Weights of a small transformer language model: 4890 steps.
Each number is 128 + 32 x the weight over its row's rms, rounded and kept within 0 to 255. Layers, rows and columns count from 0. Numbers have three digits each. The size before them is the row's rms in percent of the matrix's.

# v: layer 3 attention value, 320x320, rms 0.162, rows 37-63, columns 0-159
# o: layer 3 attention output (transposed), 320x320, rms 0.148, rows 37-63, columns 0-159
# q: layer 3 attention query, 320x320, rms 0.154, rows 64-79, columns 0-159
# k: layer 3 attention key, 320x320, rms 0.15, rows 64-78, columns 0-159
v37 130:147114111137137123103114129124111095137155120167111134133180128145127114095130067133133151125140185062109140073142084097101099146159071188130130147091165074129180185102155132100059143119130048083088123120146170130158189076116148172116107153197089087067071133106121125085115132121165097130131135136119126135140112135116089136078167067121092083158085132111160130114103119138124103092125136103160149222129063134128135159142174222118123077146159135109161136108086056122160095104107165
o37 124:208120117122170114126125122117145187123099094140061117179116144102182115135165068100085092131154175125135126100160185069124125117071110142106189143106116116124134117118143088097151110132160172143147153155172148128169137094110167074114129152104124099170115158109108044083083167117106167197136112107114153082173169133106211113176151158134116166092074107099127157140134147154101173142129146124093115115158085194087114175140055135132170113209196098129093125146148088114180176127139143
v38 120:173122185157086145119101138129185128144131132137106096159115122065085125173152141119140140116083132121149136155155145137140173132104150124219082106216194108184132131121128183088112200166057159189093115138077177116157160123195110061135190151127130130155106112078071106117071127143177132120107107132117075074162159132157162185109088126136129096169141166143138060167097169126099095122141157115135137115099095117122099072076122129164119112101122138112123165157192135145168071127151158
o38 120:130112131152159118145189156115118101125151149152125133156133136074111082118063152098149119095064115038153101084120161074074178110145123099171105083136069122154166081102138104164135127147128148174149110130071138129144126139173163170140157135115137116132159197181101172115098142145111097113129099123161062169165187155156125123092099155155143145181143166169160127196083083132119095100137145144185119155098126160158108181138115134170107167091167121146100172110091115227143133115066146
v39 123:180146166093132132100109125119006090154138103095104149111133162167112070121150132121084121111187140130162110124059122147094139118150095153181133187089169109079152168112092191119137177102141141127150119156161110122127148123143172136119117111172095095108199173103094136108071089060119091135166149140149124096154152111117101142162135106134154149104116127077203183145141116127131152124152126124055076062114137113122159139107155133100139110158166135132159075136191080122146130105145179
o39 126:086097129117178073122169214123080141154091088098154149137138141048156113098133153099098089147100148159140172161139107127139138121159130127107089125160146112146112120169144054136114107096119124147067118084076156161074166137177129125160120134065092134177164114112116149118131143116089125111146094159108162174102094159147147111158105140177110111081087094115122194189171161158136107093118118104136151173126092189131119128107128104182121118096132146057167105126081138129138187176113132
v40 121:123099151113154102119149063153199130096147094086107144134110165125145164186154141185088210114090149098082162082069151161135154124148145184081162127138178140099114105127113174134113113111133084122200143112151170098111094153182143123131080123154116154047130090135144122067171090139076143141114157075151142119106160077159126088153082122151121082158170144095101166061150161108180125103064139108156091095124149129151111159160112142106134128143152185141062102070208142123148130096141165
o40 122:124120158132101130170109126083154151060083113144083153098070115107139129127126091163122104120209023111176140133133103109139173116175143061112148128114145132141121134093086125223126117174137151067101118118163126154150126151132112126131143136154127086177113093130096155161142108096125158134107096146141186128166103150080129100114077140197103114135155146112156167103130059139113161075156159080122195127123136129118174157094107096161125116111143055118170132078148034101155176091145144
v41 132:173083183123153126109070122135128157168114125143138126127119110150192118125182109099234121108110120135088139185137171147127173173128150066111108144153148137114016090141115073147135113122127145176114089149094146162092176170149125090131099119139113109141083177102147083143157088175131155154164092143163119142146084111101107131104141111103085149130076146153151131072106102120131129131121148097131117123184164152103165127091074102118163176136112076110144164117123144138141155154119184
o41 127:078143121119152126105094119136126145148207124164164087156074136114097156095086172123149149129083082094081154121132178120151071145134233156119164101140106143174121148154117079133102114134057161077074163105110100085157124131154133137024110116143145147152121130086161140119102100082155190078122151093062116113101185100142125127039138083144168123128167096189114146094100187145108107143165079196118116093116121115216155165123125168078165138099162146129145067113155093133125050165146125
v42 133:172150128132169073137160110151180139076092153139105134145130113153145119150182164150084152090102154176108096119131100137131091139126095104118149146175088108165186120191101137099091107159131155098186091134126155124163149087142160149026149100109141099166140141190143104109086121132111179181076097095121119175049163122115090131069117102142097147116127133095157116131144096131077198140119124102091152146074070149080143128113111175134115145117104146133095131173071170121101174136112083
o42 130:188203106078106118088088125143125127084140087058105158117164141115109123129171118162105138114159117134083133172108168095151130182050156152080146136115127101119167175113109134121170129109148111158119163170101163216123101108140139140132145179126171125128101119103144169151112151122116139167121122158091118144126159119176109127171033139067074172071112115153094128101129088104153138084077182181155137180131149083151128123119113125124120127116147159146081125109132155149153123113134160
v43 129:098111067104080152061122161157110117085151149115107103161108116101066139109120138121094105105142101113092161140155086110143159110185131119139115070165103115130152138104126082109139176132088156156131082110125121164141118149194099094178091118093169117159061171178151140111142102158171096161101137104113148101178158164103155104110034123129174114119109134100164114058112103133132120161130152100093119098080125097145139171124147159102182113155131151148134143177127157102109046055204098
o43 125:150063118113163143150147178116106122141081180133111093113133156141151135105167132152142142115124095126112167161173133090123167065130101126098144112118089162145160090126093088125179141096122125119116086121155099119165133049071119205114154121114096169207142114093139098138113110126131127154148080153102155146102093134087070057099141147151149126134132159110120087103109147141132145127161015183125116154151117129114125116103183125201126160091107134133095131120071123175108133143119143
v44 124:144150150125121125096126133158120200085110157097144125130162143123153120130170141129057144120179137148116172163115104121128131140159121165126070190180087177091126157106124109169121149140183104110108176122087105109069128136100155082166106154162092094112155123157163133153154132132168170104170173103174091167183113133122176129168158120152126118103095135148070074105147150151153131107096144134147131066095089111138111131107087135108146117119137088129120152162096149060098088082154139
o44 118:144145136131057092151144114127089099105109173117102100144141158138176172143118179090146136069145141057093155115127125189142156116148138065167084092133173115155155124157118170149142151156144083156128061126101163088122121113148159090116121141126178124132149107109123183135109151119045188106172122093173066139113140130114107073096136120147125073131131119097132133111175127093185092121131162193118095111148155162125100103152071090128098120115156131078168151147088157146072165115107110
v45 125:086139067109133084113102116139136114131148177103156156116101127077143157129167097079151161138107111156145138166168117106087172146106069139202129112071168140115093089152143114133120105130148134074132155181070084041099102172149059142092107140111155124145124113118146173148037107128141122116118075173143098116192055101121131117169131119098148116095086152191116059150150142072143138142090133135176115109116199173113160134121116102128111133116185151092078122079145137138126125171064115
o45 123:146101095099154160146139126109115183104116139144109141132168066158114101101103134104135111152125122099106096163129189083129100069090132128099090160140149125138111158114067098104085099161127143056114122112141095189128149158067176140065115104174153145202120142106173168136091177149117125112108117125136142101059128086120118105132142128110141090144154085126155132118149086178095153141157132097123139105083114119180149177136125092186140116128100109185104136160137112141152135108130076
v46 126:138154127145158196106157116082138151117128137136086122127125126142082184151144056145221176110118122102163175141147112076127157161103149119144124075135185163034123162103100124138175121141134108134148072178135126147125124124155096084113140127156121129124099131116074134149094117088164130101139097168112101107120121152072161123192175126103142167104126086148161117179172082143135084099107164168153155141132132088115063165089108186074126138095165111115163170135072201109101068172186098
o46 124:193134140095138131075079083118160114155091117123120120104124074118132165132145106143054146161154088076104071105123120141111153123174137056142066093126102120096088139156166097099117110127135187114094092102072126128122153152127125164099127184136118137139140145126171152141148190110117105133057103151111154123081120091166126154127103121097108130160121148096142127107163203176071157127180151090105080180138105104151166041135120126135081151131159181116069083080121088176192108179138085
v47 124:133126097095062121076175125128137077131135125165106137123130151117098160174110162171118138094112086099147098185151112142146144151185120163114108151122142118097168158155152205115124107164127149174167091108087168096167149171086123136195128139123182162131152099108157130174166164103099109099147092069128122112178107129117138102122130060176087090078184101123044135174152128123088118167120136118094109076113115076132141133153087139122138160139159202079135175182143090148148129147124181
o47 125:133101163121155143136130080129092150134172106158128118141136166084110122154125135148137096179143106164111108089119145116097119137140111111180115132076114158104089098118126137067139163096225090137171088130105125085158111119181133112134140147175134115187136105112110181129189117149124135071085173149187130171138064140096042108118166162151088129154134104124159093087130103146105176074090066152148161157138123116153142195119036110104117102128130063150102098216169126168115102081128152
v48 129:139170104153123170096111167193101130057106099133149117139127089067169127160099114141174130113164135105106072111092127120158176132120150129113111041160057168134084155155112128114061142179120125096127106123137126136117140152113174155160140216129090108096124130076164156130109121045167113142137106141106102111169165171138133080112180130099144107149116129109121136182137175138116120115142135067124135144084142106081131180098114133139114080152092163130115141174111166088140167118130095
o48 127:131207083162203206130128135111104139151125151128147094190157163147143099118125079110115079091156076116149101117139178126111209116082130118170135117171156158083076156182143118125107129139173096105125173189097107134136125139089164180109110137070139059160149126131173181093174115164161107185112108160149097168181133079061137106126089135118136137110127162159145166097156181131101134120109178107149031136139165123154152070137133126117104123086095097175139100181181120106112146149124182
v49 126:071124191207146103136162131116100135138137072077140130117160109152178092122098135054159095135130092164077130116121000082110170142191126132093122134162133188098097143088145102110133119108148083106091150121142084103131112099116142168157171160106147086023151153141115151093144107116139086082148115148166117123106166135145143114169111162089100083066138163128166086071093158089149117079142158066106076066159095139121128103133104170108120093088135110116145049085141160105119118133154183
o49 124:158150122082104158056101101118114119166138106137092165105137103089135190108042124144161148107152087055107135150096187093120161092102154179114172173132149096070130135104114118091113090141131152134111143151150161207152146187156120088171084114099105171138174147116150099146113049149098154090168141142125129073169123097121103123148116156128128123177188137141090162138128142094138121147130166111147091146170061138163133161089132190111155042103182096141171082172178113094110169170123082
v50 123:159101142132148122131121140152110166134149121103136118185042161131116177166138143127130121095139079085128206154085112175145134178165116089115131136109063146110161118146138130127121141127119104146133102085118139131071119118159056096194159123153093126116080152103106172090106112140128128137090122160122080138131123135045149172130150148141136181133123135109141127124144105162129124172141170104149097087110155176153185092203108078166139109077097107119126066153180148078188132104167149
o50 124:160107121139162163141095135150155161157162113168135173141210206140103139127094131172176139119110087142124163116140063143168121116116108097183133115132140102146150103102140151161117092105133142150133140114140202165161117108166115136163210073141140156144064126100150156106141158133086059189108127173157100152082132066106042100091149118136108111159150153151191053128139157121139144111173153107177168108115151200147102129106136139144158107101135121115181127156169170173106045151120083
v51 127:105189191149132170122123124107168046104151124165169167208128121130167136163107123119172110115087109127104131095172169144092153087131115136096149156163143124144189126091057153190153127172202168116149125116098071115133133179135099109077157115167144142151147133171147204083126145138150113093114135100029142061146169151135119113128143133138097158087137184174180129147156128150145109141141182093137115132092158144119158101113125150133115161112065124097132156163111191171122155111133119
o51 123:109159080048145123115114126135151083130116127098151184074090164112130088112084154174125151089120074130095101130144111048159131142099096124152129143074201081156125138091104119078084123103131141193128090129110098112054103099140170134139126051140131125112122076191182145164118108179120135108200113148132035162127107100166106148114141148157133147199138102086169131131159109156181075190124210154035124187125158142063161099116137139117089108164110090148140081106156175138167152129127168
v52 137:107143086144133144135133123131089160118172203147122153162158169103153130125111100096122149146144086134148065098097148117052108150172135122101084133122118114148082123108114158139153116178174100137158137123156158167078144128123133097142148182151117130160105137138127126117104136142126078130137119132095093090105100181130132198157107165112158125166127100158084130109073167112133114062134057149101141146112148117098149160144132110163136100122180090121084151066157062099130104218111171
o52 126:113134184124093075150189102084175181113117141108131100093180088115111077146078050084140066107113121122117089131174120135144115166134133113150084143162141104093122137123149113119154124128187167105118132104145135171102115126131096036132159107104131152160132217113132108071103143138146176101118120124117175072107078098127132152171135206164125057145134142208211111141130151119131126128151170218138136167189126154060079129169147132160111151141086123095182138125100143118042079195125101
v53 128:181161203119103114116137138184104148130102066100132084168161096111124141140099130051169124096123079188193123125144082135112089177087146142108154124155130142135112119114076176088130141111140144163149164106106112167181148130130093132149121184115136105072119119113144108110190162073194087099219114068117114132172140149111136191128089075169096144143073137088163083140197132094135181071095125112098101155180127161167115152154095138181127133140135179135119157107135094123128135128197106
o53 129:096171158127101078124165071128119135173119101135123149140103092130103102136125145124134071163152132150103063106087198104140143082134128095140135101121124165106138104137074114122120109097125134066142203121143138108084099148149110094172167114110100177132024052124124109069151121105107112122136130177125114154097108114121160162183088113168145149141143120155128127140107097172189070117135095086192103107139152153130139148168114127147132093119132068146130180141146049149170106169088144
v54 126:102162117128123131115149130163074130115129138128103148124131098211113108057117142116162205145137134134144118115111160039131102141085129109098072136182113117170080101125170092129124140125179097191131133155092135119119183193091164103089121176149121180075130172154149115183200101105169129164094131112125137127101121167143088124124074132155140126142089129129109123090097090138047190087127093137083074107154153192110134113140139131108141158143087113167124095162069114175134168086161128
o54 124:102181099104093153126131192060133084179082142134081130084109097166138091131136116152127117169159119162120143142147139160103074132130153139143072142152160138091084072135155133119156142136151161050171118099236104125140145113103155179138113104134129131130068156132140093035137143128175194121139098096131095143178176117126194118107098193131142116110175108116107076142097164081132102140087134144110151167071131142162128133139115170225145131170162121057138119134090148178118067179102108
v55 131:171084140131131120067181119032102090085100143190114121192142186111133134176114171123131181110169192146164131153098139155130107082149154108151123130120120148141092133205072161034123169114148148064092133118106128104140183131143232144104138203068168129130106124149126174118107133118148105147135109093153083099105161135152114097126113128110165138188162177171076134120112128122122130063141102166154111106110089134096123185169099117111171093191117072134127121113064160210152176160080160
o55 126:120064108183197109084134097137128097136100162109133105141118072180132136170136110222099118118083080139086118121142132086147147122118095134097124089121106105068153132151130102161185159128120153118133178086144136158151107138109127172120150056180100124131187159074123113146115131134131159120142093208145122174177147182121122096148128154120111066072134110166095130196150106149194148132107161141104138130087169130102153171152156087087147140132170124136183139090216203121107084122106174
v56 132:133143141129097138107121127151187089164138117165087113140116125138113110048130129149113123152105143120119133180103106222158139172170139070113120112162075067152173111106128138168164072122117154094111192159109184138155105121120099185182132143211135160101109106131177154112066077127147087178110147122145085122164132155087128212114172143152131038089109159181156118097115111177111142179097128139121202128171154114117109101146097122107131187132115048086151118127117118114188129088074137
o56 128:178066171129098189133055125118098170111130150163068138195143143141092092127103073105129141146118092086095089115112108103133113097142140090090103139193078111183179110124144120112089116182065152111150108141102159111081133128099128153102137102136135109122166157138159131136149152170110104156118086144144130097072156049142158124111129132113109120194123121132107152147081160098133137131095050153087153114044160135120145150144188151110096130094115082152148141208112156095187073124125163
v57 134:128147145107190062126126128151100168114086127143020127167144135111142132147146096144059129146167105145111149134098125090165111132135164133133116111117147108147150107144100152162164185075152123134157190158098113129132083123104081137158123090208126102185129099051162155149100136067104147156161156133121121132142095088161174167167143128117081124116187138159154166139133158121127128151094094166148113145131110118103181142133170029130126150118190171132194133140094161111082139048124154
o57 128:127105097121109076108117143088091108105109136095138158111137123182092125156160147145133132102134175175110158123150122164109113187104131123118143120167174130125159074123104127095129160129081129169180140170191123194110104107153082107150115116125179112155108118119102175200174185131165099154132119179089166176068140147152154113114163136160120115153093168111139137114101091172164107122178105080120115083092198179157173148165070105117125133161080117108115113150125120134138103099079218
v58 135:109093136140058160163158148113190144154127134137114187115098159110126104158134127094133154173156090134120154140104089151097123130133141125165118055114106106146135120152187141175095060149087178124127114093098130146183167091103134117160139106094110064161098143096056127138104137104106163199155107073157120159136110134108151147088121097137167139111123103135172087132125062099135184069174120111141042150157094097105155165175155155172138130114119122191094107097139106085129158169110191
o58 132:141151092162165101122080107125082125117113112111125090139093115110205106114110145090157123115138159075082192148171155147106168081141165172136116137116130171154137162122118085150167131118094126163118142090088101133138116109152164192137133154174121148155147137196130151129148142132123121110128122119158190130116166151072156212102148125122155108110106187121132139098099141127117110128053085097091110176117154064067112079083081127158117144111072162058109100163133134097114096093135165
v59 127:123092124111124110092090145133126181157123143168140093132160115122149147120157156161098156152128121119147162116117143120076128139133108073158152154122125098132116172148099118131128153138156040142093177173156103098154148124129168151117124137184080172172128107104183152161120145132196126102127138138084174146122078150144097137113154159179132153122114123139120150085139125119107080118104085141118214143103107148144071189128106115185146122174089183141123078162140115174188174189142189
o59 121:132146139150150097131123077092108130151183101148094185100097127121079157144120070117131062101150088106148131108129138154141126130107093106083124148142136078111194112170132112143136152162102175145118176079168155112096136137101156144174096197077109106106215175101136137161138112112178148114145141116106150089180106092173124153159097167108137151118070146123108094177118151105164107192108131134211152156155109152206089152088114186030096091141098090119144106147078112114147113098180157
v60 131:131123141106192124134093137096143080104130117090130125117132176083088162170120128186134083139117186161124141128066138122143148151142132113157137076074148148095128167139106109161177131119133118120113126076191145132211125151098079135091153103090073119195189091175153176154158173119151071155142151145104121157104149105129175167081135086116083157172066065095130135091101169140099150083092121079093130115107102108088148143152140159135142113124154140125108150071159118176144117187094106
o60 123:128121148128148160096157103141005167131118138165122121098110077128114133079086118112076106097154173159109167140186132145212142073158108102107106120090131116073175138120125147117090040133135102159167167150116112129178154153099132133106162140124146118150100145122134122177189092138176104104209126139109167090125074087157099073099065168117126118075144120144074123155108157078133138125102131124124150079142156136131096126116179123083142101193123117142107107126123095070129089088101179
v61 130:140192023110094112123092159133134087093157143150090155164169116102160141112111154165044121123118151075106106136154129138177105151170095112173140151116129088129147150124115132112139110140110128169072119138167141158153125071141102133102133124201098154133122147127076096174125084086103118117151155093079157107147101084137082092111124115135092138156173073181139135167130135156140146095143116063121168168138172106133123125088096109121134091110141061088162126118104137102133143183097126
o61 129:190128157153104118121151160165073118161191122150075112124185041136134082134131109096164129127122132128083078140103159077115123237108081106108156118140132130133089121087112075140149150088146101157163149171095094091134079146143140114088139139066128086154126129175086192110157155104140101118125138120118149099139065130054097181130165140140108099126119130094098113159165169133091134171141093166106137127168120123150096109109076098115128117126132149121162177167165127130212105121139169
v62 126:135151102177151118041144123119125088138123095184156113148141147094132129163079086098098128124161111157159099152121116173126192143075119134124115167112103135112131058178096112113089131120114134134118168114080165166114096154099087208187152152087195152143108161125169119179137156111094120108104134158105126078097174165136159138111153135118149128137186187094186185121102155120117146123120044089165150145076106147080102132156076113096108123130140162095148115142097141100162103103139144
o62 122:089119165130169168176073114162115107131054127133153141134172167143118111163142127093113162126098121103182087149089192153155154138094134158167123121108116124097133170174126046115125185119108188126119078148143107234131113038125129140201141131118079154090147099171112135164160125195124205183132103156141156207079147165144131158197192142158086165117150160155104175124129108099179114147161146215130144100106132178165187149121137159134103158056090158096099158130162074149109127144129164
v63 128:113199146148128144156080066152085123124068157138163143150074124168096132112116139126118143156168174145115103083090058119185100143120170016190121094119183161127141111095132082121104102111121102089081226136169087117128136145106097128123152165123084114168093127084150096105174127176081158100117159071116143091140139151175165153147120084122090099110110158135122128145102147100157163111187172162131144119110164071130154146137114136140138133192100179142137175123130130111065156160084196
o63 124:099131142083146156138112148132128109132185133170155083137158146108132124161114114131088118130162143146154188145099138155104105126169107128080163147111106078133098136163108096144105108091102073114142165163109062115181103172153165107144090162127111124157114152154103127176118200108136165146129168115086149136105097109085166160122119146071102093108074081129136080135145093114116118129129124113119121090074114093068188111154174101112113155132059134124142097171125105134058138105105133
q64 085:095131151131118113122184122150135125083067145074183112105116157148107157109127163095091092119112126163142113133091111152114151128165092068094169153130128122116111146124113147129099080105140118168143122127128136059164141160121139100105145146106115108040069186163129097120110113157150125105111109103138156145169071160048148105107143147155143203102126120108170153128100158136142136115174104164147125138122133066110112165085159134104150158148147148088125166106094157151122090063115153
k64 083:108152120167131133216148158158163163146151148070132076183126131109075077198114156146081133113075115049126127092120136120098066157098158117135139127106145150112179107125105136095170106156114054131117107068192150159086121141092184158134105182138130136148133107170096119162174127076071128084187085148138108120148122161216153030147109106151149117135117146183166139083126115131177173152165137088138132082120127147166146120154191108144175095102160161118152154116156115146127156159190132
q65 087:127120133158167137148160081147146130163128108057128080057173099081122163111120127181164135160085103160151120173082120145135177159122138159148106185135146154106197114102028087140124157149143111179195133141088110075160149098172157110078121049100095083120147162158189139090162124103140121184152113109136117115125119148126178152105181157108163130130055123081138120151139108123140143126156065148106128095129125084106100143087095117121096112101123089078123101169120110088136195105159152
k65 078:132137139086156173171132092121156097192135173089116131093131118112097151167123143153148080163126108112135066181111106176119141108134150123148158153118125128104135120098136116114196056104131162109103116179106139094182075107131136078142177190158117135109098119165121098085158074173130124075087143107095089140097131145103185186113120151074119129133059125147115153131103099146094143174119151142132082175153140103203054092124155162153158079191171088124157093182135091140128143146101141
q66 095:145132109113143104118195167150123179209135146140139148138126145167079163101158149166173140141135167109133178153111066096162125132142103101137085146106118136188099111118142128145150119145099174098166192113173126114071141144171121085150125175128185156131098104121083163118126101123109086166100146124097157158132160138122131061078186114085151190102109174083161138106180116130099109145124134094126125138125120145128102205072129127135102101186122087128135155144140147156145100096127146
k66 092:133118136113067132113102198159129114124123123062149168091132124185136117119156060158090091119112102186129133128115150132119100147151125125142171134144140083094125131100140076112099139151130105157134212126098127094128125147072084092117236095111134149194128153150161073161141168132145062158079110143169185125112105084102140104066130147124120190122187096126085132124129130138095130121105131119208138129096119077118192171076088168148064148071127158113125142133080149136137104146158114
q67 079:090127119188163106126176214120044066157086155131112109098142100076089093110106117088107119123080153172110117122149164128105131128094111076097165098130081154144170158075117080206089198113200104161160117089132089136143172108147142136096095051159115092153122128143176131156109101118143099111142110169082164118099122102177075167093118142188149069120119058076149139186074092180064097096142117092173130102100117116150114116159110100166129124131156077139089197117130122142159142106156106
k67 081:139098112071091141124110029128167132158079163129133147163111112118159151140101132156194125146130186110122089159173087159144158151141144180066134165162167143148152134127116126128125103101160173098201100141066077134192127108092169131147124187149182090093133100120133146188155091137131163155136112146168091154128084124122139138107105094108100140178101142177094140190164129130160106054139156118086157161144137139099130120130146108162104118191142064134130134155139126055117095180150177
q68 086:115115124143121163159138114105127123144094133083124106117048198121117129124138130194089084140142111136112181172111117142076171111098087120072182164174109136131087106096146091122132156123088103106136194158114125111161106186113138167060112122101135126133159135149106030141109128127176136132128099121117116120152138150132069130150140160057188131094124095134190120074154137162133134041126111112128178120107078116148077096058080129112192137090107188073147186098094118112131121121146121
k68 120:139122118137122140177127108107155192158109101171131082129131093093122164173148086129108131141134132134133145136078133125124127115151073068155125116093076093074107163152058128175104103149149142118030117092122167058068113121131166143166136135131061134120135129157209152092092128138124127089152136094083138136116094137118103138134144123136126131127045136097222120105120131146100163144102126148111166118106097138143122108125151124076185208166154084093136067094149071085145110156161120
q69 109:117109111117144112159147090126172100126175101141126072106099143148091150130131119105133079128133110166112094157098127124089170076151097123156153117195099112092144152103113150085145120147043144146119078111105127117164109173096134131098166146088145193131115128098184107111140177083130129136136122156138112127200126162110113125180130112089088117087098120138206098066089125125131130094106090153120149137092149156146069123149121093091144126153110173112153096151135176118140090140112163
k69 097:081129157130114094095101191158131052069178158088121188106113150122166100116099114108122106158096133099070113095169089178138128162054134135147160163165133116198110104152105173103099182113164080105134177128134106078129062143097109139101089103099153067185116097108116144142189123125108119126126147160168169180148164145100156125066090154151111115177194126143073153156133074123116128127143142127181110160109107171138105113129085141146105096131097152178141162072126110091089125146074123
q70 094:137110153188134153123120131127119116151159181139112132189109081142129131119137111104143104158146147100104090157137172105127159098133094130153105150074173136097137140094124127140121110124147127118120099145110150100112104116119084151136141138120138137096173105109124189210133136091067053161112173120109142126077184174078103097171150137096075056150113115179110148104079108143105096115072134171141123108094173058136157114126145137061085159120165161131102100132147227118129136175136176
k70 091:136171062092227119070181125160092056134147084129155186120167111126092174072152083090132105119118126113189159109155117137127095136098151151098174099102151120119148119122104148073118109155139140119102154101119109126132136177142121178134097111066123121153124173124145171172130157167107127149113094153149206125170114126129100079161143103101092104140099153089120147154164136113103151162146139170115135173091200060092145121143106155162138168142090101199122147153235107136166132105063079
q71 100:115104111114129117111148210148137099155165144031091153113131122187085117107136128150100179094116116123149185194198124078162141175075169115121130153141108103125201121122139148113114155128206132183159112127102193161182098176125154101096113157108145089110096119103127159108129141141139163127091113096111153148104097176115171067114081166167109073142149143129150169113110115166097103112116156192120152081198146147088130170185159082121137138129125162156087133131169076134132226119118113
k71 101:183118123112118172135115116111157113157192112119074146121195104137117097133112183085147163135112049113194091127118121034157101101092136110106154113107130153138149078151080107116178145147175170152074143132195063145166097130166118100115136128126147155122120174127133154109140105154159144077117175107135099172162124152098116153109112189173129096158171159169100180148072078161067131137133178186149144107113149160116093115169082145111178144088119140197107164133163116120087135169118095
q72 099:113154148160135110179126082093151073159168137089150087170094120093118109179136089123121154113112066129149166133148074101137125115110091087119105115145078103121160153085178123145105194179114150062082175109121108125094129142111095137149096147148104114125109129192149116093153125125128143090165094088124119102135125087129069131140153149149179161092124097160130141094153166120025139114119173149147110123112110119135104088092161202125164100047120172141166178163152145146058151202150112
k72 101:149134138093130075158118115164179112150100155108125151162138155084114152173105124127174164135152155103135079086093119152143116097139123186085094093156052136141128178127115109116095085156155121170137179122202156130119124151127180115188132126121197134141170079185089133134081084217156176074061145140121129126134106180129151102180166098148130146116170135111140142095148143098133119146152121117141128165148111144183129163172089158142094098099142118074178082141132047069119155122118129
q73 107:157172067106103110148108143137147089107145109129121093090138108168120148118114088126058130123125120180090161161080131161167115027097153134155146141115138180129104128104100094107188132167128070086117107118074145092106161152114077117124125094072159137150184123161090108166132096099150130109163109120147115079114114107080062161129118105149184145134103096040165101170135174134128141092087118147146151141137129156111067097125136111112090133096173102098115178124124157145157149090114154
k73 102:093120144091111110126120135185163113122108110099090121137124126067100176105175071105140130081095125132137165180104126183138157064113101160108187067139075174140094144154149150100149151097204083123129176170161149047089074137128137042114112125085091158137083127130176109138117158162136079098140155143120186140149155133128105138136135121168122101105158088110110137089065057114108092149113123187167130137140118161096143102116201150126122126165129106080117110144087136104112156137089102
q74 100:161162143134125084134111147143115179138077143095087138190119136138147138117079141109128109126139162143100109139165139111117151101130148184106152136121120145116045088146102122144061161156180124139086117088153114060078095153132072094162137172155148134202182161186131134156157089113148126090137138135129161123098083123113135125094121146176136115155137076147121093118143094135171135103122152107117123135130147167132132170147153183152151130096080176108123110185088146137093107138141167
k74 107:086179134102105070131137159093126126182101125166127168110145133125129126148116107081145162046101172132174148160123133140131114124129127119078092097070241146151147175097141164087084115144023119175164042086113146149065182053100192128130145158134080096118098114133134144130133129131158144143126155100122145117070108111119131107132118075144141151141201111165086116113091120064067138177145105136107111231087090147150135151169199113088152157104134133107078073105198117072129102052113113
q75 100:144087114192161089113133157143159116140068137116104062112080158132054119107123093173098167137157123048100124154135125111085169109108143192149132100125188140115096151113138110162127118135110149108121140134104100149096158161114125114136139101117111043136159120072099131121158097172140094160110091126097135083107151113122104146103131140131192095108141074130114092126125120114082149116099160100189103162135126115081120135155107131099150127143179137088115190122059073148154146055130134
k75 103:111129076136116102112207154152171137152142144127112057163087156095161115161100137113130169143171156059171113119129123140130130138118091179157182158125091101086140088138131096107136140127113105094207145125199038046114128129146104128085131135141112106083093129081150144168160116160152151126123121171181108122148152122167079150084127193136140103104179173107117122153110124135112103102147114153150154080136118141117061116130091105085151109163179108139100156137099062081064125128142051
q76 102:133090114108084194166079097112156142190045099119135095094183109123157173103175120171200053087164125150125130130135136144159052081104150125133109111177154123176164170111122159085156141143143160111126154132145156091104157147076075124156142148098122150146130190122125186116121142076157113164090092109083111168116094160179113153113145110154106206107141138129136116061077107044117134112130084110124114163088094072099117102126140208124110156141134148117149153104170061121160194181164156
k76 099:150105106160161142161088065119101187151116146163143175087136109142122122132104159197063101124138174134182124106141110150110097102169114131127123120170108096183167138205135018101121120087075169159197131082086110150101131105116074104182179136146143098111095160140158097125102078159155137126130105120107079100083136132176165171140145184101063182116136113120132072052209154073101062154099070145138136098154135162140093119120133135083037126130131134067090128138128085095128147149194142
q77 103:121154183099111141103138169122148156106142132127150066107099125194088142167103073136092162152158111173099094101023093173146145159143140117145155084100088160141191118154100097157135099040112145152126123128082164143179213081094137132146192133152165071176153134138082139120094122136091139118135130117063149117131119113133157116139156178003139154142063073129101141122142106082143085103081089139098149094169098137130057160142171132104173147182115113107122148157142112068112159195160148
k77 103:105081143129118122087166106104115153073120091108164119156124121125087109177144225150081168095092128093156103195061134137194140113176119163113129086136125115112198129110141109160128122107203113106192192175130119150125142114112097129108158118145189162124167143096163102109154164192070109152131126147090136157150094127141134111132157106112090073154107123157096146184097097066101075134091151103186105108170173185129098091151086117121082117120111117169097090118078160139110107132121149
q78 102:028118152174124198089097146106154177063088072156144101168120096139097188121171184111200083161171153111140075130128117122119135161095148119097151106099102107127130156173095151085117054094146120104116137123121141112100088121135115069104135120092133160109076117151153131099086148129124089135153099106121089136209179162125107118101169071117099044093110087130149156073089120153097120043146059097125115106142150089161112095153117149103138104192159091105161114152159165169121117159122198
k78 100:125147138121116153125153135224076169152105160133157236109126179162068110097158127122144090103115158165145166160165138149093167108110200115117132113126073108127140164105199121148166144099119176168107108083091074114223087124135083119100100146068109171097158157132132152167125099146145139198130134112102137137089127140152126126117098104110075147128114121147211128110164159090165114124116096152108157129150185070100133126092138095127089172131122140075106075144097102186194123073131163
q79 098:138158137114124121125119149140152087148109105093103130080162082153151083162133169052110136113138101181111144175180104092169110174128077083087160147152111133154171125113106127086185127120177163119139093062114180079116070127171111101098127128074111162035135118137207126171160101126049079114109119120144162221076141112112100157133145159117099133160092113167137152103099105143121106086086120168119136130117122163074149133114095107217136181130197095091159110129134087153174123112109154